Part of a small language model's weights.
Size: 13 layers, width 320, 5 heads of 64 (1 for keys and values), vocabulary 8192, 19.1M parameters.
Architecture: biases on query, key and value, tied embeddings.
Training: a variant of SOAP for these matrices, 6069 steps.
Each number is 128 + 24 x the weight over its row's rms, rounded and kept within 0 to 255. Layers, rows and columns count from 0. Numbers have three digits each. The size before them is the row's rms in percent of the matrix's.

# layer 3 MLP down (transposed), 1600x320, rms 0.0991, rows 1121-1170, columns 64-127
102:119133173105135092150109140127094112077150121117110083170116154093134133132107107126205167120120120129080145146180109129106138140111155108126133111085117114135153119093119126109156105129137129
095:164178138137144122140091113126134104090135109115153109129103120100121141172078137089125067181128125113101103126091120114132126103108170120096112095130119146123127089135121127137130116125153101
101:148102139162117161156132087069114115108084129145142133128122129133156131130127136115154132108143145169134124109148106163178107113161125141134142125098122128136155150131153153112120147142159136
111:155101150149145158150099183108091125078098139159117154111135125087099152121114098079113104120123137101146080130142102104116148109140157110142115103113157142121130132132105131165109117139109100
111:119114124131125132124137139163125131140079137152108150098146150150125115099090125109093136142105117090101117149124142122139185129115151138168150156152114101120096135150138107123113154122149123
095:097123141184139096114135125167115092120104124183078145170102163090168136106153081113112143121117109114139128155138128121110141123134158164119119152100107099129106137082121109109111104070132094
095:154133118156149102160141152160126120135148139155082140148125081112151117156064127102158084115129138131135119121162139129133131150164113130169105123090087124149087117120099113118147163125136134
098:117132106129175138123158128163166081102085139134148120106104125136105093114140077114130142170142157138143127115098136107126105128140134153120144087155105115173095154175161187105149148155134146
103:182170157164134113158142097146113144081112125126134133121122085123128169180140109097126138146149089129096154139098131091094120094063111104150147166148140174134127149152087097129112134140131116
090:147116150144130119159094107115151116110153117121117110108149110136140133143089131135113166111112120150140131132113171144152122118104140130145114155093114086174142111124129147154099160156101126
096:148158128136138132141106147158155128104147103122134101120115140069141121162107166131116127159103114115116123133116153106136156123153105113110122168164144102105166117164133144120128115148160116
097:127130145112147125162145124114134138096152151135148113122104128120127100134166043141159130123122138123154101113111173132135123144138136141144106111116083088161168078161124060079125157134120134
101:053099133117115146159126127132128124134111132110153169144090108115134100126141119139105124151121156083098096152150121092126118151128113138110117087102131142151117130177140144126153139140123150
094:161129112101146102161094176125122160157122143126158158102120116084139135118147104138105148074119102130105130107141134126165161093138144094120138110169122116169167135061183184143149182124158140
111:150144130124157163144124162109167145139136156097103113109163117138119131115071115127105108161061137130123113110162102164118102115128130104124100162112141120097116129120088135160103089082129141
088:086168128131188169146147148109141110084153093080118105146128116144111124150155087105182109139122106151131150109137139146144120165131100136109125106134162117113124140133139106141121153132159145
107:094090149144147143151113098126112147157116119146081121187132156155129115133118108115152136113125145118125132136156126100137106100091138100105118150144119151084110157151092140161168140120089141
096:110111182091103146108173085150125127131129107100124135127143106111130146135124128109129127134124080095072114107076146110137131084128100123142104118144113131144118124143126144162109156144104125
099:109137165111165132090143145139106117141121097134099080090130105147097117090160114099137109123102113095123143157117155099132112135145169127100118158166124131090120163120098147161136098099128129
100:122136142128137160147119123094166144121151103092162125094116143129099090163127137140094108120125109141143124160153128073138084119137098103126109130131146150174100151105130115156144110188127156
104:103108151144114091113138188150178113117151177097121127131112143144082100122169121126142130093152140114169108121135130153115107154107162106082098123087085131101136140147064134118136111135124108
095:117143153110116084141093118124130114151113149104105145144135124145131144138107160089149157119131164111090146074148141107129152079151126140084119157095145084133114167133133141097145123137147106
104:164140140125151147156132141123113118092084125068119116130155127121167100129168149143129161142140117135143143135124153145152113160133124123123098150086117096133149113131162095111115125125134119
099:125137124127115154117102078139097175139147140180112095157110090125101108115100145127102176138168139090121146145187111116177155123103125158135124130133176119152137101115127156145142109128158108
104:110148132114124120119097129124122097138121183109103149135140155091137161139115161127132144139130104145126105123139112131123119136128155163100148094157136129117119133111120163132149110149132089
091:146124131101088146137167093106117129114124100158145108164159098132161149111131169150085114128114145118098128129142088149154164132126123112110095112105097157157139137142126160144153165158123117
094:137119149150096138135099131128116160114132140137116149104147169097154120120111059130078143142127120115105135093097137135160094152120148134141073149116135158133101154113161096121107145125126102
101:117089112086128134140151103097122130111120128117093108136109147146093097145160117101091170156121113117114109145092137133099084119120107125138078142115159105091096164138145123142111128124142119
101:153163157154175097148169123125146147143176111123120143112124103152138120117187159108106133090152147098087131117123171158108094118123131085153118134133141142132154146113125113113089149082128145
101:125085099145120134131098158141133096188133123111129108105157124122131162062146096142143138141104132126145142132099124129144146166119121119104103091113095100135130102113131170106131150154143148
109:126165143144119126131129115131138144139125111086125107124133070130151151068144139133166177126123099145137151156133094113125133113128168144140088149137111110134156180067120117154140151131169124
103:103157080127127122179132133116102135163153109156096116134146112155102155110095149152178153090150060128127127096116129162127121087093118130124099103114091122137162126165119153155122160200149120
101:140138140133147119151130125137115109121140178089118119130156121117128126204173121161159078157162141106095113160145131047128150072139085160143111124123096143090155170139164074136138076120178154
096:115154177161120161126108126114148123148130168167138116166116151137118109114103111113110123158136139142139134155150151162105134097140112092133141178120104102122114165141141141144135134114110139
097:146158156098097148108124134103128106124104131131158107148061123144102153180064130127146120147097129124164129089108103121158180118084116118152136102146117185116136090145131137132144115132114143
124:115111170105147137090087139112155141108115156099126117146103151142116085137110153149085132146146160106110104125163138112133109083162108132123163095158138131130148108135109132094106110088103114
106:117109154108148187176100096131182184132091154129126159116154114135141108157134143142130102159118155087127074133119112096100116136170135067164117122148126119178145131113134144158157122150135112
100:098088123131128124169123147062128071140186178107122138131121154135129120118154115128105132147086138126109136085146143140149144128136152121169148143142118150162124132117150101097140088118106146
092:154115123159114101094164169173124098178164095139142131107136164149124145178106159106111127166159135108147168135126138124116115176105155131148139131119100111115114101155130179134109112122123140
105:128137137127136109153166112147131133120130111113132094126120147130122170155125137143155137135136114101134167119119115115144162153105151125112063083134193139174130111148115134108082137174147098
103:130084101099151155080167168096147107125129084119137108143113112135118170127144125141126105108126139139135139152103120105115158082118130112109200155130147151137145175137110148147160166165172128
097:106102151092117111107159114104139118158140108121085187121122163155173113111105140072129140126098084126124137091122148080128108120145134136144121147150122127137142132111125119137092139138138119
099:111148122136116118107180129120098111120155118113152163103140148147132165152138144104103177154117121126141144081098119123127138149082103149139123085142173153120126107124108085147135120130160129
100:117130154120125147100105119106135158099163117136109132150143130135102113138133085146084082102171129115146135105139144093116162101161090094135154120137169143130106170145143134126151115113128140
090:103183147083142125123158148111151112103122167099098127126137151127115154159129181087108129101096148137123147179092119101135119120107129089153131114159095131138118161137084139124118147122126127
098:130165108091120118115080134151149132145127160186135113154099117118094129117143123104135135150133101142146088110142137063085122083131125110109146135124159149130107113141090153130145148095105123
091:131125125136110076125125130152154194117091122107148106152141085138133169121071172133155102122153147120138125138099141183113089126122123115136140121122132116169125099123127125096115126142124134
089:156140103091140089108142062093126107130145116115096151090097163119123077143177127103141131098147163103066150140083132156134172088120129113121160095099124140111113121161131123128130147111086146
108:139111172146096151133109129137155119165142113123156100137105145123154135123139130143180131163091148124112196124139106119121137147149111147169105164116105113213131113141135147132143145115136151
095:127125169165119115088124136176182131122114109137133101152147133095068102144117102094093153122149062115126133128176131105125106128120130152122119154188146164137067090148103131142126096171131122
# layer 3 MLP up, 1600x320, rms 0.104, rows 1122-1171, columns 64-127
096:119125096127099120171124164135111142135114116119085114142147118113217143105149134138117154052123127120097184174159088181108096169087137133159110137124136127109123126096118180155098123102128168
098:165097141126120184129134162115142128095182148173141087141119138100128093145083104122117113117113105177179120101070136123109143131098146103130156142127099181156118119141152142151138137134136166
108:121085063125101103103129165108141143126103118138123053169089147123114173143128148100147111105129112100121109109179153145119124078167151122154109159155097126118162079109156121143096102138164127
107:147143145125117116112130163157128074137144130144153183140142095108070129173146143139162150147091153132094109122163142094142098130133149117130146161170153137083086138091069111131135137141094135
088:141106129100177077131079097138121126173125171139143130112104116130157146141148163159105098141087159146139139143148126097147162120125153134089166124146122131185143137126157110123087074114148112
098:164129093139090135121116120139156143101129149109146179112127149128178133153112140122113162136120142114137155105127160127089127153135129142108126100141101123086148114141098167131161104136169155
100:101124121119095164091155135128083143144118117127114174111190102102131133139115133147182100125153130149135108181115109092106147106141143122100148115119125133105135130142110121112140147132145114
105:170075110168128097102137140093128137168095108167128129126130180115125111137122168140109147089117102134115101097155113158114100050124136115124100121132104106141142126113097116147120088126149159
098:093119081110119103109121142146088166101115120148130115127153134130120091103126124139142077126065087120105112120158123111151109152136121101149119106152139179062142115138124143110163105165160104
097:119127130086146129117126116134141160134116132120083141120110141142125130147142094140134111115101136177146112128110132126163143124106128136127130109130108161114103125142126119088133085120112133
093:113110124163124123109138090095161116160111101141110135120131121126114110111135145119126107139146099117060129150121186133106149186110122084136144141145179167095099109146138103133138149136090127
100:111090116102130119168101167104138131067185150090189151098133103139096094142120094106095138093127117163156109135113135147126139155098108097109138146114157120142115125137112128163181112125124127
095:082111072141150110098153120139136099135125161121142123127115139175098126122144184131103138132141116215146115165097131115093110139103130118149179143088118149117140130144130118126125131160153113
102:146100142090157138147095131130140167123180166111149106127119150176160144151103127137124112166130163124131114143136115097102103137083125142120127137081070124107127135127105120078135138138098127
098:172099121144092096092139120152146153205095140156131155151136128135138126079121170129104122108128112083084121171130092097110130090130140107172145181129107139110135091154140164099159145149119110
093:134125114162137105110156109133105151114118141163090118148139113154111172102123144084075102095075105133104087181139127128138113084159096145102159113163113115138109119096107121116123096185064111
101:110131074152125132166156109147113153159122148129131111154136120170121107168139115120122115070074109149152088138140150124114145142120184101117118164114088187114150145069197142131107107145123103
092:164092117145136121144073118134106139134117154162140099097126122138124141138121080109124107121133124121152140156138114144150128096115196171105148132092094124117138118146160144144135145120116139
097:071131125097122108108123163135149142145128128116140126092144159160153134145145118134141102125124145119173140133077144137152120136100126148099117089137135148125108113142119111137094118122158121
101:115127124113120132158126118143167095135138122116138138138150138143148114102101128132101132126127131173154143128161155134128109093105136082140140142133099106141109146121149151096155101112151124
091:113124151101135098132125145167117109125105112150144131150104119106117094104104135127136183117133098104116127095072110173163077116130123151114149127141124141126163126118145111091148157106129149
099:152084154056116121105140134116121131144152144174100142091143123121150101147093145132135148149148123112138123079133115166079104127168117159102114119138128107105151147159098093134124122113124104
100:164124091097178119122122157133161078138124163138153128146130134126170134127128155132111136127147154154133147153081136124148104132104085117091121179140123160119137129118126120145143108119131147
108:129122142171168112134148155108135110144159112107121088170127106168109120128060116122074130174127173109149153127135162128095130166088138119135122127118088086112129097159149139108171109117114101
107:095176146122135105112134147162134135145103122144146142093157152141133115128132125112164130153121153119140131099179135118127166116115110152115136111159148122122058112106161107178188112134146138
096:165124120155126141108107111093113130178134106128127142121095106140151099139116125098129161112149154138146130106097094162162127133113155096105127151114124129145145129121130167109116089142137139
095:112115129133090087167105139132115101132102074156100107083127123146146167132127135107174122147150092200085135131150125105141103105128067125138127111144158156114122107113117149092146096158102107
105:112137092123089101139146117102133148140142103129123150117133115103102157096120109113145188146138123160147122104087102102103168140127148127152131097109114123102135110113132123135115107101125110
097:128148130107148159132124110139180128122134091092139139155090134168109088168129144115119175160167136090107106156133159066109097081125141160077143158083141157103132119173134110081125081146130116
107:096098087129112138089140144155183143104142138130177119110113145146139127114124081157143146137085100101133101140133122096143123166119136077126133126129137140131100141127129156130120127115147103
109:108166117109092109129140103158103105118188144126125095091098148134113093118140165138096125142133145130137193119162168146138132147130096166141107124110125094126131142099134125075099145127151131
102:144117117122129138090156121118165084174140131141156087147092120134080137093147113146108127128138139080162120152159100120136176133139106106092124143126171141146161139102124145154137140137150092
098:114110157109136085120110118134111101118107118087148147131122156151142136148152066127173138130091154129118094126144120156132113165133094134126106104133111154148083121123120159122105130106142108
102:093143139132147126127126117064145135111117120109111130122137124191153105131189122103097097098115091125190136110091136134133150101183068157076179100127119120173140115123095110122099063108146152
108:132150076107122144096105154136136095094161118099132086141104148122126196121158151106133166134133136111113117133162136142130157137060126139124162138089146177068157103123106122113107085100148150
114:112156092130120144118166133118115153085124129144113127118124124138125115137114145136130148126157083138148126113089104122167146162126104125141113132117119110111107137116149128153134157134098198
096:139151120162137120091149124130141134102140124145110099127144124108184133162092148100160167135145124111150107125128165130147133148185127128145163095108129141163123148127122129094138148156135132
096:135142129133146125119150101112099088101100144152102121132146107139133163090124113120149126147099142151119118152124139164117126127108144186114123121124124133131082144105114085133167133167145092
108:105114138119138164097120132113152182147131108166127125107102128140094095173129086149146182092138134106164100180117157127096104104151134139157133060139128103148144129129105151149108080117105125
101:149121138113149144091133096111158113107121145122132105147116157155097125121142160092151137129176157140122134167152122138133130159169122139145089099159135140129096077147130099131106112134076129
094:136156131081127115165159119150184132132105085116144149157143130144135127120109155094142109165125094128163079148126141120136156096150100112098150118099147127125085118093132137150125121147122099
094:132125096092111110161120154108115138105110150135138157124132113159147163116166125078145135151106096109195146109180134122087082171133126111131174110132118136128101107086129111158173075146145141
118:137146132142127168142084101126168161119111149101126113119153144134182117110137083110121163146101135110115123147120115168142103115131139162126106091138088136137096158161116148122147160078121128
098:092171155111150177129109092132166105120146115134126161140145131132142121124135133094171145157121147121118141141156147195169100164137117141106152165131181104120134159119133144143118143128125164
094:116109134174117122142121141125103102159131113130114136093147078117131158148132122113124121090087145137145090178146110121158116120153092153126137120128130090094129113109128117147130129093127092
100:103122142147105181154128151101129095097150119124153105140123147096109103126108139115099127095165085125094118126146091095139148157182122146111123112100101154130115136147116118165085139140113129
098:083112105150097111133145157102088129160153095182151118117138110111141173106129124110135114097120146118164113148091109127134106116149146131117130139133106116161090122091117127129132111114105117
101:131122081144144116112101128120092131148103156123153120110148165150138161149125128156145137107147109123128111121131109148130124108127101154134125152100106112136068131106136095111095125133159140
100:114165118099151133118121144116095108126129127147129125122168129115142093169149113116082088137153148128154113108124141157151114168107140140098124124141135097119137126100136099133149161121114172
097:117168119111145115128115128119146094111146187124165155144162125123129100153089098174096135132121160161136152128142116095114115127211115147116163076109140116122119115133088115104129120129134118